Weights of a small transformer language model.
Size: 14 layers, width 256, 4 heads of 64, MLP 1024 tanh GELU, vocabulary 32000, 19.3M parameters.
Architecture: LayerNorm before each block, learned positions, biases, tied embeddings, normalized queries and keys.
Each number is 128 + 24 x the weight over its row's rms, rounded and kept within 0 to 255. Layers, rows and columns count from 0. Numbers have three digits each. The size before them is the row's rms in percent of the matrix's.

# layer 10 MLP up, 1024x256, rms 0.322, rows 558-666, columns 0-127
109:144139127146137118152117117110140100137096140132160141159110117134101119113155149144134108115114134147110106096134146074101160142155126142138185103155114123143163172147132121152121109137165154113116098126156106132174109116138146074148173129118149098144082114142147099130133154129126186151139105129135119144119145068143185101136146130143088110081106136159090174057141151089089110111110
092:106126132121187125155145146167155181127131120095084102119087138119156126114101115108145143118119157155126142185146124131114160161119154143105132096125139097081106083133097122145146114110159106127123128104125109108101111094163119116128154147152140109108143156116171143123162143095108131174138127100104169129126122119146174173125117149137154109123135138182146140151109161109115092114121
100:107123145112127087153150128134154151119105074182115179116143142116126153134093133096144139094116094111160106139139115096092138164114131125152121195079147151112113138157135144092146119121143095145145110136148147075141124159105169153155143084074122130140152154135109108102149078114121136162111141151095142124144129173087115165103150142157134146128115144141131097099141161143143126094082
095:135134165121151165109129113160116175155117100164118098140124126090113154122098146102128174122084098117151163136110145142118127130091079113107118121180113110077141152138141098124115104144118119161152145103096166113118083116133150124125110164128129180122120107102160156117117149114130126122118132177092082177153128156136157091127120157125124122121083123103111141116185131119142137150176
110:109119122135100110119120177123135117147114134092120141145157114116102111137113087111108093117144131114135141107112149125125132182124118144104166102125122130151078138130115150133136120138119122111097105157106116145135112116092125126136126184091166147120109147178108151144154139125127125168127147202123126110134143121161130172123102106127092163109143121160128126117108142151094136136149
102:176113165086119109106180105108103088132137128114144146152135111128139120162124151095138094161121138158156102111153114134105128178115135125154133117165143120145079127162163103140132151100137107112136154125151125069100131107104120146129095124178119145103153139116114159152117114137125128093128107138144134135127127117118130138113121104100108125103117153129103141151112146141070168186077
106:154120148165162144123108117153131107130155113152160148133124137113137172152148153130144151153057145155109109134108141142115105109102106124190141183121131114096125108079127137142133105124149114107150118127093112156117146180103155147179119130096116137143105154132105114137111118144134120123166133124114122184145138117108142078137130104144144128110120126166134156111120134124124097142137
108:117143138144149113131121119149125158120105150125164110120150155125119183114110109113143113125122114101127080098096120117092121172104137164137113161090127083115125174127113091144106121100161148109156116117140123134136096107066142167153135146154108149163107173059137117097121092120133109122108168127135161107160117144138125114118103148157116124101124074153175165116137141116106103139128
108:151134104145159106100141088075155118125077152139177093142147102122141121108088162141158140093102123128133159141167166085139140106095162133097105135124092148144139153171101131085125082100127105099106097166129146131144127102123182114084141152094149100130115132139116099109145095145127130135136119130156134153161080094104137128100117161080125140155119139171157122140186126169141171126144
102:151135170141064139101149092097124173132148131150123119102138128167115103145144127118108122166144121104098111118100143109127091112141116122158101099118148086159138127092147098139119134152146132172151115111086122123117129167155133131136097149123118131133131167170139117175123166169152124069105124073149155169104120115111114164074117136132143119154164121151077182124128088125098118125096
096:169125130073157119122129104121110190121138119107153148147137116130130132123099129076147134139089093163120148114122121114151106101128114146117102132148142150112114092124140116189110143094110177120133147152107092122143108176107142137150116129111178138134134133118162121102123159140092138141130144123124141156155098125168077070127182139174131132134068125150151130136115087137166158191122
102:120121096100121164116084121148103140122153091121153150151086149125129118129105169135107140114097092165118138114146157087169133129087120119164123136122156137157131162124127107121161109119152168098121115140142106144163102150090174154153111133119087119115100122102153106146129131139148172152162160136132146131126133152098125129125159149066139109118096136124115103123188139133121143128142
094:152148101186129162115142084178129145120119124090119127065143142167109147084135118108132128112121083141137107151132082118128123145159141152117126117142133118153111103133059125110103187143129156158118126135136130103151083105153125115105150110088124099151124126093111101113105200154140129151112137126150137076120121108148112121156121163108173118127103119092105128113115094164123141117148
109:111105116146118068083138166139137120126125127083129147121127156127136164100119123125193104130121180109112152109140150113136124075146127110151126116118148114109116147091148092137135143110132122124133121148134115125181109123129137163134093099137153133107110162159135135136136143160145141099096156133127137154147140138118119138143107144121079114149162159126095120127121132119091120105106
104:129101117110107116144072113115147147102083157153161133127103113074164097150135136106122093165093139146095173133139131097121122167107148138119135105095104116102103084136133113159121148129128123118126166167130124119150138096116134129125104111085157130064154155097129136146144127124161144102135130088088133177175092135095121136092131133102149116148119099183127132138137143118131086105108
095:119178116134121124152120173117156089146119148139178116119101094150147126137094129149150143191140161139142120155116109119104102114140087108175081109118126098120095112085133124106160092113148083137157143149161164166116131146123135150125050117121086117144135131153107122098154114116150117091129184121147095149122131153130145095156149132140095128100171136144114147162115109113161123104146
096:104123105117123141152078124140096108157146089124131136219138122120112156121135075115088168132110103131145139125111115123169153137155107161105138074133159089097129172124145166134153151127113127137140160130106129135122138105151155129131159126121164109107129138147151131129129104066118158111118168146117089128111137147116118114121060158137110137141164089125122107145133144122145154151161
101:152149126130085159164102123105126140121122096144072095130129098180188155110114130141124129146122147134119134131100105151150089129124119126145110082075180148115152119147149128121123120132136082094138147115160116093123090108137112171138126122119153147149166122126107162132132130149102125153143133131130122081097130127175145136118123118081133086102130166113114119121114165137126113110182
106:104108092107119104112130100107155133131133141107146117142150117143177170142145129140152089162160100134141145123125161144156158161150114135136100084142123146163124101150124135173145124116164168168173117097175110127097129118104107150116164111095160135156143132152140112093139145092126108127106162162113117110122111092164122146131158093141139117154061126117114115149121172097190125128137
092:125117106149163096134129139129136099135098130128131146157173110147118139095132121133125132175128146159134139138127156109151144067129102110158113144101143137096117125124179150123144140106155147099136125150078153128128137139091128126121099095128150108102132133119121125114084138110120104134159127187140130188129128109101153137173114143142144157150119143121091131110126135100153122176124
091:116100151136175108111132091149131130112117101151140090123095114174141114104069139128150172119071129069125129112173154159094126147129147171130128119144079101143136104107155117113145120114108159133171112133163190123089149110161140131073153134147134127106124140084145156148114131129164119123085128105111119135116110097114132160117093121157142198140167111146081163150116090139148120132127
101:116168114160083124144104130114030131115128105129150168157114087143152171157140152119168118123125106124101122144131172115139137114116123171130087113112176138101188089098131141159115146135113121152133108104116116146097129142126125140093142095108151141147109137155125125136121119183087136134138119127131133135091137185101113121120111105158135176134111146188122134137128127144136151128110
108:130141126112092116121134094146138126115135137167133113149171131117133179162122101150137143116095131134142164072105130144129113158182134134059135139086100106132154103088114177117167129134129156100102138108110097101139123130134129140163078122070128134188166094132133141135111103144113127098184125128133109157098124124155173117109116101158110162147112132105123123099174100152133120128152
088:140103156129140119091130126090116108118124126193139136155140164149112117139150085116124114096141145159075130128124135136124140147096109099078137110127121150125124132124097106182108098108163136106129119088104168134128131097141197135155186124140137079122126128128134127140131068148117148151152105146158151126119127121125097105143114135114105094125117128098133155162161113118148090091156
095:110096147117122117171151084130119114101101148144148148133124139164126124146097114115166167121081149131134141146122090123106136085090158096129128155162109158129095129137118122124120125109132153091168152093143150146105126149144126118133128150135130151146130078131089129080114101123119124127120119176136180128097127100146100135161145097148123117087158117172096124140127160163161123126123
104:085137124110101127096141064106093088152100119143105133113121118143123138106166122116110125116119148110069079107112123124099169145171155105107156155181103140139082094114124164123165135142141145122107163134138136122120146157137136112104090118117142127183115157102152111097126141122144121107137113150112174120140100117139167130138145162137130107136112126141160144123138150109151123127134
102:125152123117127108120161123137103078160165111115093133100113147099117149137131136101130101137116139121123151143115119160157150181092072115089152127094138084158128109084125100162142122168130113178149129110112133112102141093125126144144127115102143085101153159131155113154138128168157046089146119144145146108113141116146167153067108124119127135123144101139120128110141133133138149129144
114:112165112108176113148122126125130150135126158089118103097130108137073169106120116099153156105123099079123136094103115134083146133148128121150054125127175160119134125096152123116128128130177149140131138172137193110074091137143186142108138102104132116112135162081120159152119117105125170156113078113172106147148173090166156151103162129119150113145126118124105135122119117141178124147114
097:139092104107145152105148142109058074135143140130139113112078099100143136133102118137161132151155141134129125135190144101092133125141118155161106143104142139110168139088098056176127104147100130100143148102122096145156086131142137129144142141137156144152167168084139161131137089120173131141120132113112147099176137144123095183127108123142147116127157111126119150129154144115155117142134
101:118118135160148130158121153123118091108128089103125154123131160142149140162093165139114108140160138161127131129120120158130118079123111134100196137089167095156113114140131106071145129126110126087098103131170112124147119118088108102109070131135140136072128124104147099108135103081104145129139142123121120136118133147099151141163121174120110154136154150144120148140124124100109125089086
099:144124093120125094122140111160134112143137099119192134159129104135129119079128152100154170093104155128109129135105126112171131141127108175078149146126132094159134113150098145115102061101144136097135094138140104151116163163123088111107119104133149139115124096064130142155127174114138113145118101167157101152128148158128154141134103101161119174137093132098143117162143137110144105137101
100:107125157110111126122129135145090072120146134121121153149123104145103104113139127155091118126129154134133168132161156130148142165130092162146133079107107156105138126104131125150105125084080122153135074122132100158126110134124108166123126148096117109112140179160150113121098156138156147151090118150139114093128109131146127168106090164154129139135142082117145151123147109182095153133140
103:114120168097108138156097144101108108114144132128101133134156109167131133086124153148135133136147115123138118097121175115144154107118124129115145161161123115134126132110164185109163131095123127122123115171139128137142079124108135136101111143140106105097156126136143148175113143147147154124140125126145187123159102131124129136127147147118178107092140083162127158092119105106076094155150
100:126131133111131118103129084166188120142085147150108122135140125102088089128117147108111147163101140163114181095137097151105131149103132114153105146089105126116114109139078117124126077132098151167115100175124110089144124097114105113106117128110149092086139115113148109141121164121152119082133120118110153115052122150147146137110122121112140134124132152170166133092151124133138144129133
093:110150144145101126103143162130134127098150139114079111118131119120132128126103134136141132103102085134124159115157119165094098134124047129106131149083165104132150164141133117098145160116101143121141126151109158133132115090108130141155152143125178120078101177068137109101145135122107151118108153132097137119131119103160163091148120085134114103156185100134116117142119110127109117075144
104:101117108118112155142094137140163142115106123119137120109106200139070148151125123149138114081144144104112134110160141126167135165171139106147160133128155141120145133102147153115180064101136106147144126122133142098124113118115114139135111123098147122111121139132145086128157091104153128123153183125150108090098177139118158106123071151119118163131131140142158165119145134132118112102086
096:200143145111118132128108123145124132087127156105126151152148104145106150094124135133161112160109103128155148132117157129174136144073113173153141108127099121090149137134114117155137110144117110105085078104144133105134098123155143147156089133140106142168130139115109185093123093112122113170150133146113079178113107109126120107122146105123145138117128101145144169122137150161162128045131
103:096117140140119134148090104140145140111135103086151141147133144129090163064170182111127116095154121126141155145096108096112114139108126151084193130138113143095132118131134109158149129169104141077097141130131115152093106119108151092149118133124088095114117116157136110165119162203117138080133150104128155132148152112145126159113113106185170151109176156086156168128147142123076131143118
089:162126088140142174129151131156128140114090143133114154140125088123144121141127132146124120180169090118155121118147144171071123105106083147145131124158132109105148110127093111108162112131136117078108125150119093120133118109118092080110169142129152110130207089153144083184110163130105113125129133132138151165097129110111119148137064207141138110089095109147114161151122137138169157159110
101:087074096068119137103129137142064131122147090177124127105104096134139140153128088120140168144133105140108159111052135134117114136147148172128131143175122116159173137123129127113133124138136168132123137111113160134097118108131155112127104113088167151140126121129141126105124135097128102122137147160129177150069139127155131136093104123130170134135134101101133130075179116133095116129110
085:168143151092138118153107129099124122114153124128160139104118101117134144135125147129153121133115130116124122125138133130096088131122138144087102175116128142156121133120116145161113116126159083113142112154117143066107140159158125114126154082157154128121129140133146177106119145152086084140100081140149121165143139130137118163104127094108109125169154102133106119150127126138107135144129
094:113159098142106142125096119118122133119078135128157126138108106109121112100132165089143100135098130149102121144163113154128069101110163143132089114182155136119155123081154118115129124106150117102124125116159119122118126107138136115167068165120124119110136114159149082130129124185126159161112074144130101137124100093106148078085131090123118111120137072133135131150155112174172137149131
097:097120142115147129160163140069091109157134168140125134139153126113127122084106143143134125172106098138154139151165133102144078114124127154150144146117157180142118179141119140049143129125135125145105123111111129146070113136120156133108096119130116084132106119165139110129147125133126181137095152094158139137106133112161150151131089122132155123135142128106105101128121097172138099155163
101:133142076161139160158141107119125158143103147130127053129096127146118168124141097138125139131111115090145162125118200119151132162153129176114131154058139145121152108122108156137135105133133151134126045120132121100154140123109129121143104120134147131118134154139111096142125082091142133145135129119140133116131120157165133127107170127160125081137138156150107141106158121147118147126168
101:137092125129141102143150140166132114138139138116167125119151120107109129144118147141076120096114130151109091116115116137133148117116119128112145124108138165118123173116156156101145120111097146126138108140154121128140157109146142110101117164098116110094140070103119144115088151148107112131151141108118124124117121114116150131098102114089172129107161085137110131151111102117169159105148
106:115091161122121149161168081130144118167088182128144122112114177091095109142113140096173140154133138159097143130165121082125136100080113129150139094120130122131097110086132106130141108176139144118133129129124101119159123123099151112136144107102105103013117140135141133141156103084150144118145088104120118120136132148124145141111133104166144112143130121117124150101100125100112096145156
111:143131141174157117118138153131155128150163099136150155118117147137152138133130156150116102123149101123123161067131084119153117103146098121136152137146150144151061155095146098083112125143137153119134106101124144093096133159149141108067115071147147073116120138155161123097144123141130140151115097128097107165141088115151116122158117113142137194164124155113134060144113135132118155090120
097:173138166142147118081167144091185091125133108172131134150121116088150113154138136145107133115162091121113155155142145136135160158134171127121128117120126121133121138105148114119141141143162091126120154135146105126149086099091142145119103081094139104136116118107124179116124133136133150058088100117123137109149104119135122169107092157154172124156095151131116140122143153137119117129114
098:129114135139108144133136115125155100131205116137135114077143099135142095091121165130145145069139148123143156152105096150150143187083096145122155175100141158126147128075121145112121130117105138105136132126141148099096119147115180115098106129143145129091193150129140127141163147092075144151139116109082118111139110142147167141116089118114117126116123090116143149127125111164125135137134
105:119079115115081119107157154115135105153090135135131103120138128148138142127156159108153113152118136102154114155145124119114129151127142155124116142148135147141086127143126130161117109143093117136173109100135118109140142113127121115151203095117133119159101121136092104153152097163188122125115121167080135118127127147165134154153114136135145122133164156143106162106205166110095101148169
095:130107091122153134154101170099109149135129164128144146113155131129145166116141137105129130141143091126102118157145107101147133139151167114140109113152153156125148169118112159115190114120146148153123129126174112135145120141122134153136128147136153103092205079125170129111079097082163087130104122108166112093110107134141109163098122098146134121107200137099145107113168115140138114160157
108:132173135164114083094190163097138149117126152109094115126178126121084113142132170181108117107107132129098131141127134121167130126092150147092126170131132106132163157113100098110138073127160106112108107144112156129143159098140109135162169136171130110143110117089129141129105118181119096144123107098131152108146120119088166160151114140141130149094132096164124125109123091168160155116122
099:124126140124136090126117135132142118094136105111136107146140101112116101148134125146155080109166090146074160151154156108151124132110088168160149141161088106159155147122137094134150127178160126113110152113109098130142134096116131109113111099124168128116113125131117114197135118128139101099161126123163115159127136119119109137098107116096116155090149149094136136135128114102111126139136
097:128137147132141119133146153094177130090133140106171099155144150109113118119092149158107119158105113082103134133128107116139097119087125124179115106111156132160150090100135154102101119178159166126159137107111132062129136071157139138095141130139109163103115130134170175147102145122107096150142145132081111118121116134182080136088108155136150128164139150106160153133124123153133124122092
099:133135094115152153133115133124141095103108113110160112118111137103118101145106114116141152100112107137088135130140097117124159134125137136117102150164091143136134105145172112158146115137144094162133154097168142108149141140096127088128102138118149144100161130100100167091129135157116163091122174145096163106113136152151109162119121117149140170089120111132074156091107119161096153071162
108:127129102118131109080134146147092108127090174091177138133053144138122161133120136128151103163143119163147118095133167147151153139101136122127151160147152128086076128109126138138103097128133122127133141148159155128100101138147122134124115126127150137114139162127071099158122108138122156129104125134086164152174118100084092109149152097097136141128116112171093135100150137107076117099115
097:130141090149127135104142119131115137119152168163066115119147157164099188074117131102110137117113160140121108139106091112103151084177080113127122121136175145113113104119114112116121120119131145145098137121165172119124122124101146127156123134148154139213145142114121124086093120110116104140152112133156129164086113171119109147097096124115191152131141144145114078103163145131167175168171
109:100117124102157169165166162096139138053115099135135125140125118126130154133159141144117163118136142106142072124108094102143120156102109174139123126162144116125137119128105140125115112119166138109163133136100123114110127143124147131156083088170135127135147114125170118096125129129118113109121129089143136161135136120138120160135113139098110128064120076088128126122131152128126202108136
102:110065119091143141150131141105141102094063124145129124142122156087113119132090132113162132173167141119122145093128144124112104125113138109099113118125112109137146172162133138067159110110116117119104102154106123144107133157105145119170102125154138176095137097118169130113096116101162097130106146134106100136150164174173134141132110132139118136137115130092104096153099113138138117115120
104:148138119103111134081133114118126156115109123156091131119161119146099161096136095129110158173127160163140136103102158110125115124096126154120100141083115129126117126159107134125121116121130139138173108139145118089167175132121105140152089101124094128140158119125156123081119117121125155121127163140152127147158158139136054135108124146131158131141121107083112121113142104109139127137122
102:151147156115125161183137159122128143172119145089137144127104095060158162126098101059140136129096136137122154122137150140100127126128090103122074134106088171097151094096134094092142096116141128115153094140115096103138111125134142142093121197157135110154147128110116118127107137185154137169115121184122158124137164133138125119087100072110106096118124129135138103120128129098138120132129
098:130153159120132104130148163128137134179109138119150117151121112167097120120112125124132162154115129105142162121136128152135110111130107115115127106118136183110141153107130133114108083119141116123134071124107130150115108129100164127110142099122148107096096112151163087122121149131155102136112111159088095131148141058127165120131159103095151133131133115130116104181108155164136095148128
102:108173135108185156134113156136109136111172132157119064131117110164099161125098153116171142138121089109132110172112119086097061084112107131117117089149134082141134125127106133088145144131136124143140142153186143120154082120172113074118139105149111145149118090165139151126128115138103107109095119127100156087156108153118130126189100114146138080121112141141137136133124147133149093093148
106:095156075106123109086096099132125119126101103132119162123081113153101112181122115113130117114162140159128171108158174155145149131092127113161087103143129128145109101109103120105137086123106110120131096161187130080132111106133122112154122144168147111157141129134143171116156147124135107134144114125149144133155112093117114125110148129126155159153109117131090145126122136115115114099188
100:107127162137119140069156090124148100118112156124164147114138116144149129130114159140142142154126121129118144099162153133177164102085084124140112156145156147122127143155110100131141128082164137103095136137138151105105140112147089129121095102118159121109109125114177124147098116144145101130141142074115190153129163068171119140084133119176098148153126117100146139067133166105091139174098
105:131123118090107131125079094129128154109167090164168112095087143088136136105165140091141114097154143117089127145084153115143156089123126134096115130137142137120158154141131095098152095123082118097125136136112127095145112167142119121157131178110100112100104191127155164136139157153095150103157115110124171116126112119092137143115158116154135113092078139143103099106131114110118160133104
100:134107123112117113151202161132138137112145177131083126129124148119125130112109118116147145117148132120143131131113113141133166100114130140173074152162121138110169116119108154142103093127147161116139103121124115088123129099152123185081078168132133091117102165120148116109152146112149106114146133118122147142135101156109083150122167138137163132093156100110103119155121077117146149127121
097:177176121127142080106124120123141115082132111130139092085128104117133180138117141119076113154138143131131100114118162179152116150129121129149111077155127126121153142112162177075188149124070111099118121117158140121108118145075147148141131103147147128089133095117101149140161126137092152115121133175129117148122124054095100130094130088149115138131135132146099092150141142118163164119099
105:095141157098180154137145092116129186133109128123087116167141151134117119136161138139148111100171139107153134137130134100137105153108149116151102085138116134115130131146127110140120156163144146108121131085124145134133150129172121139173136126059121126097124178159155144107099149144127087100144117119110102175098162149132115195139148136152154123114111095157112186098128108114145124123078
107:175114125102182103152129131110104090175102118128069123109160142092147130142115115121179080123120120146112122138189106127106132133167082104140133121121083138113125127090125086129142171109151101119149135158139108094084106111090180114123118146123106133155139122105106140145150097119106179100135102143116148136134135133102112092118120134093110144125129130088141150114135110149146102111137
091:136155128156090159105104108124082076116137128117163115087112120111150130114102147128152150099124121119201136130156100164136124103133148152082091134145129167171137148113124075140141129154155150125120090119114108127109115136145114132113114153152133102149088163130138123074144130107122142086111120107093140144098178154098182077132109145134134144129169128119169139105107124151118099167161
093:125149083121136115095105100152133134109143147136109100084148112147147107092126163172107126168129144121093161160134131114134122141122152140144135139134160116140107131133130100111162089132134098149102122108135169062140116109113124141155130128120123121160121094142127113153141092142078106131129106096130100139130100142140160140172132163179161120101146118100116186135091162124187160129114
106:121124115125169142129136100128158072133136100094104086096152130137120144147134126139104132153148143137075131140122144111139143107122166134164092147141144132120157134110155173146128097133130160131132103107112086149144112131117150084122111092119154135105142119082099078138125172178118124142092133152093137121118130123163131145140104124140122127122178130098083139124148135176164069127112
099:159134090129102126080141147112082066149137142137144123160146135115104146138130156107140148109140095129126120171103111111103141087161143093099144082142116127126083145102114131100109153114128102160134152116197123139136162152080127125160127125141137138156130139148132134124117108143182118117166123136114141178130117105078160118120133120146103148119106121153127113109152180102088124108142
102:115115111151117131126146102103101144159150110102126152139151186132121122103134117099103090170157124152119140134115108122136140055095119100137144119119182154137158131130164110137095109103113139170157139123137094139139102112152180148183133170118128134113114152140186098134150130101133106137133095151129103161131179120114100145132130150126134132136109111101140137103100119139107098138135
099:106121142123131111128076115137092155157115129153134156089146145132127097118141119120099106158137148108152133100145152127145125124148137109164134111125140153149121089113121131129137093131063085127116132127165171111112117139143147083144103141124149158105135139151115145156121152155108104132080127101139092172072119135173098117155137115126115106117168136120111107105135139089108103095115
109:107126079120136069078106141108079119138112109121106127085172119150128150175144131122161113116135148135128162143079147120124148123115105136158117121137144140125138142121129099176117105121121157128125063140144116144122092113138156137094132141105117123134169141148145102115138149132094173130163185126147146144143127140133117155113108141124129113096134101122082129084184139126142132121122
104:102139118135163110115149120111159114112106089138156112129159086126093115141148136124156135142147129126106147143111147144142126136117125177135134122157125131087142086132138144148074131131132178136197133131093130149156075104083139151130138161140174130113147135120127119089145132157124149112148133105097157086124111113153149163132140163172143133119115114121181114132101119121165122111123
085:154146136123074156115146132141134092125142150142147086170082151144147144151155151170108130131089119146108162130124154139129163115105148089136150171107092196108132095090097129158131183129124049135126117103091148085092078110149125100097130114119167103105102133138140109094146132171134119144155127128137154110140132150150143110134124079102101108168102138131174137145132105095106138148123
089:137152135158175143132129166142147095115128129137151085110077130127129139120097133092142171093145093131095140162158101192130103130124053146157113132114141189115141176153096160139153139139135089131127121115103110141138098123151148111137095168073134086110128142126135102141114134098141136106114104100117139113127132164128111108097146128118103116104126144135127141118132106124117086136115
104:138066160121178155148124169126164128149161130160154137132100139094104109119151166125122148106140149126092110116124139140119112165146124112119153116122138175125125197095115130103081129124128108113094144140119138090123129158128119112115072112146113111132081112131124167123126121135076133070119122114144146173130134177113141112137126086128113160154094128114130157102145112116107133118117
090:148087127144096141089119147106137123147125134105167117133154149145094099120114082116104147108072173146120121113120169128148160152139155126145088095152082132163150130112154122131142084141147138102181123070131157152148118095179139065106143103161119091167097114123100152136133106148166114138139128177146104133157132145190144154107139112119130133144138096125114121115137137161118118131120
100:117149113174139143150161187121120130127101119115110157129157076182102156156117107143182098123132120109141154104109111147144111134111104107051118135100124099128126142160129093136153119117115109129113129144151175152104081081128127102112109150121150130132143179127128148101098124134096118117150153154137132123124119113089126173147139095114132151131149118132115075137097133124123144153139
105:123147114133151140152122126130131146120097117129142117125121141096165126142180125128145161126140126140112110117137138125151136117128095156171111164110164153091143102139127092195123122148125125137091111154165127117090095093131112100088118130115121113150136142157124096165118127113123159157097178179095123144142119115150134086126148129092121070076137148109155154135091143109137132127080
102:109161106133124127166127129123117149114125044065100150110093119152119125121124162139141126150125116196099130123137116132161149156188112132143092069140100115157128095146182088165147156149118117126157113110101139173120104106107148137121145157107149108142122120096086118151147121158146124112121129129159192132130106136121136166123130139097155132105146127089103124121117133100091156118091
107:095142117147147140079142164140072147106128136153130148119117171109094173163120095137097095124124109130114163132149159103100161102158125102138166073139140139150117115112134130095133127133110143123102089131136109118131145119103089130156150110096118114162134100128116137110197118115143131140112133155148142127143122127102147098098140157099122163111118133142119135134117164152105139143155
097:161152089136177113107120146111094133133120094148101099130128121170114136116120118087152111117129140148129131114130133135164137165125132173126140133135152124124087147084109101138145105156107124112134171070110131080137151104133077112084111168122186103125152105108140135152057109164126122138182154140125098124141151176167118130102115144126141084152132140172148161101094137117134120152162
120:118131156115149125130170092126115124141137101086115126109123129133121139094143116125126104128120109163106157120099101098141085145141125124089113127152162127156123155083151124092125150177109155146122163168147117119117143110121146125133075124154141131091126106135089129086086141125106094160194153151110114089114135131150134117122105126155134125135120150080141108137114101137129132098092
100:114157142129151143101119175134077076116097103135098149092143156119094104152111172115186135163132118146140099144117148068113124123115143136152137135159120158140106113137167139121092128104119095153153105140140093137147157143152161105168122136124107143134092157112139098101125119111113104147150116118136144132140126176092141142130146112164126128135092118107133147105114123104105088140096
099:109153130150121144111086134083111156119096115086094110130120114141108123127108127078150157151115148097096133138143170168156142134115150148071095114137114095145128133112115138144108123132083153163110127113139115137144132104115132111134149112078157115123152138117126069132089118122116155092148108157120105107121185143132089126117146100084149121081079150113154134129098146166130136144154
090:162140127145139126147134101131124124117112135142146152154106128138148102124120128118159172097119108157132118129102123122142096095144082135173105107142143110117146082064071171179138135168171139127096135075139129148160087138140090143136134184149124094165104147118123136110103118117126136119118090124135107131133148094108108133160153135109130131160115095127133106123169132158132105113133
099:114134144141142088128114126081134105108130165144122145184182133129167146132109108131111106104128154100086147113090182094125160120116117147157162124075135131104156122107141099153110135119110203095144139122186156120107145150087146122108137161139147101123099160128160151168194095117173123169096117122141154152196110122162092092140163099120095119119176100146100110119122084162107143171138
098:156136108151135128116131145140137167119144185107096156149135143093156130174151128127121115138127131066126108138103124123122124173123124107111119159147097119129103113105127116130086146188138120131164119128139136119129091149099100107165092094145140146101103141125120139135100112168150086113164123175071147123107083146134146128131144143160120092131118131165119097115156136149123097162112
096:149113122135111141104124117161106117145122103141134177158138112137137119195171124123116149179139121141129107098099180154126133150162120165115139160117139148165098103089114136127113202153098104108125162113115101129090136148083141136101120154130105116173091112119136129157121147136139114123111127141102111117076127157129100143144156136172113142107133116075151120128133144203161127079138
108:121117137144125100110124172124105090130135112153140106102067112126074129083140120073154136124140111126151104094139106134126114155138154117147125146124104139111140131168116141138126091143079130108136096106141079123137075100124103127136133064142110080191145124089200143125148140136135150147153171118123120107113131098131091144149144139129084140154129151114134132136122137117147114126124
097:140135119115133117107128119101110131183130128158106098107124142155159112157192114103122143131146131122113131120135085111100167174100148143123147170113112155142127103167162093136165159116112110134106119144105137078094112097114101111116126132126131073118119137145138133138134156138135126132115084092084165112117123131135148124178156181136115156129113157127117139142118154107141109199117
096:121136132103120141094112170179120105140146136138166129113112146123136112110146126153113106117082118115138165143141124120111079129105130123105150143142146120118138151115113137137126150177078150117110108124133071139123126158104153112099080137134157155122085166102147123124135150126136114105162162156157061141107111129097132107150117117150187127133101081095142116165121114122156133134119
107:112130160109101169147167100116130112141111122140157112119136125113125117111165101126133093136096129126115136156132106139147120132120139096171139164134123181129086131118135108142086142149136119121155130151122160100101119158134165063110140104133165110150083152165135117178124080142104153127087205133148136153113086118120124100112100116127069123179113159119120155117127118121171101155138
100:107108179116159103149106122115131113138185157157130155133116152112140129163159125108092129140145118138107182134157089112129149162129155133151133134143099120105105142145165104159126148157156145132132129127146144132111146071107100116187150080150117095121174156098096143099142142130131141131079117092129108154102144062137133140146141128118137087096142127147124153075125139140149149073099
099:117141133119144171091090116090057092099138141131184148083109103104149153160147128152183152128122131135112119121102163144140105119110087145096163119136122146160145154093157088121136090133167161121097094089104141105151123107118150104129105174143164140098122125120125105146111179128165136131146117153138111090086140155140128090131110114105124137149102109140182151149131112135131143112176
101:168136094116113114131124115155152132088102129108137107146129127109079090127132134144129137104127131143168101176099121164155158115123141106164118101135111109129151193136159095075097151107108116136102148107150136118126145150068164119121115179093167106143132124107160150115158113184058137145149154142115123107096134157140161117165152154106160154116098117107126105191135127111113140123127
095:137102085137094116145152121113109141086100154101138154127126088081076176107158132111147115106114097140132086153081129116129134158135104096127127112133142111095106106128113108171113133112154141121143105112145115119163140154126151123142166134140099127165118135162126108118154134171146116133172139138143143140116134124111131108113168131126111119100126086131118135143162139122153148126178
111:110133114167183136096139127088132101125115142154132132147121109134120131108133123138146154108140124133144134130151087112117099137118120138118095115134114118123098176147124145125158119124142137108092134163143152132137112068108159150166125140147145105132131115098174141144139079158141129136104135087125104146145132128118128134155151153124130133177148129178104128153112140148121136078152
101:100125135098106193117112142100129175141161087120136100125112095131117102070094158121142107114122146152143136130115133135130097144119141205114130146124166129147151153108114118160073103183102106135153143116093114125109143153165140148151092095105152096104149126132169117152135157151132097106141119117123134154117089132100151133119115144114146143126112143097105113100157107131085153115101
095:152146125134157152136121137115126101135130149130173146116123150079133130090118129095125144146171111163160141123120119160166138104144087147110131125146172116141124133147163126120122178161156136143133117129155109119106116157111111131058144159128148047121154169125129128135149083098150132094105141094170140119146123159151123098128116114155152127135127106123116135130105120145115107095116
105:123157158143139135146091168185162145121141145127145148107155122160128188126155128101129143166130121130142088142102129141106154125083075117115096195105101098140126113146174103138160121132168144082134125111133173080129135078147105149104150104146133158132107132111137168125134112122116091122160137144157122113132167091107106132115109174141116133133184169089078131132132134097159136103178
097:127111111124089151107119131150128153104137090193160075150107101131134092086108128121113110118156153129096160132144169131146108108146109151143166101132117157120120141134104126106132126160130125148193145126167149153161107131119133130111143128110161109107130117132124103134148137169115119130117131164119125137113115115160148142073097112185149102102093102109122096113128100124147056119106
093:143115114158128125127136139074097136134133153138153093103108129141148121143066150083140116120173153108161139146165119109172180136167126150120130153086125137160130125124117086123108127135111151108143147136130117140118121121110130190138094138147122121138094138155115148114105139143150162137152129172132137101171139078143127099144146140129111124084121106088159130105139129112147133126157
097:128109166154130117108104118120126102147143158094150132158140134117108153089145149124137141158124084141138104124138133176093145147107149142098145120146100115095133154116107135176143142133122121153075072136136090110159126126134122094112120171158142136130121165141149117173143105069140148135152157120115149152119085165158115139119116132100126099047124153158092107132093124129157130149156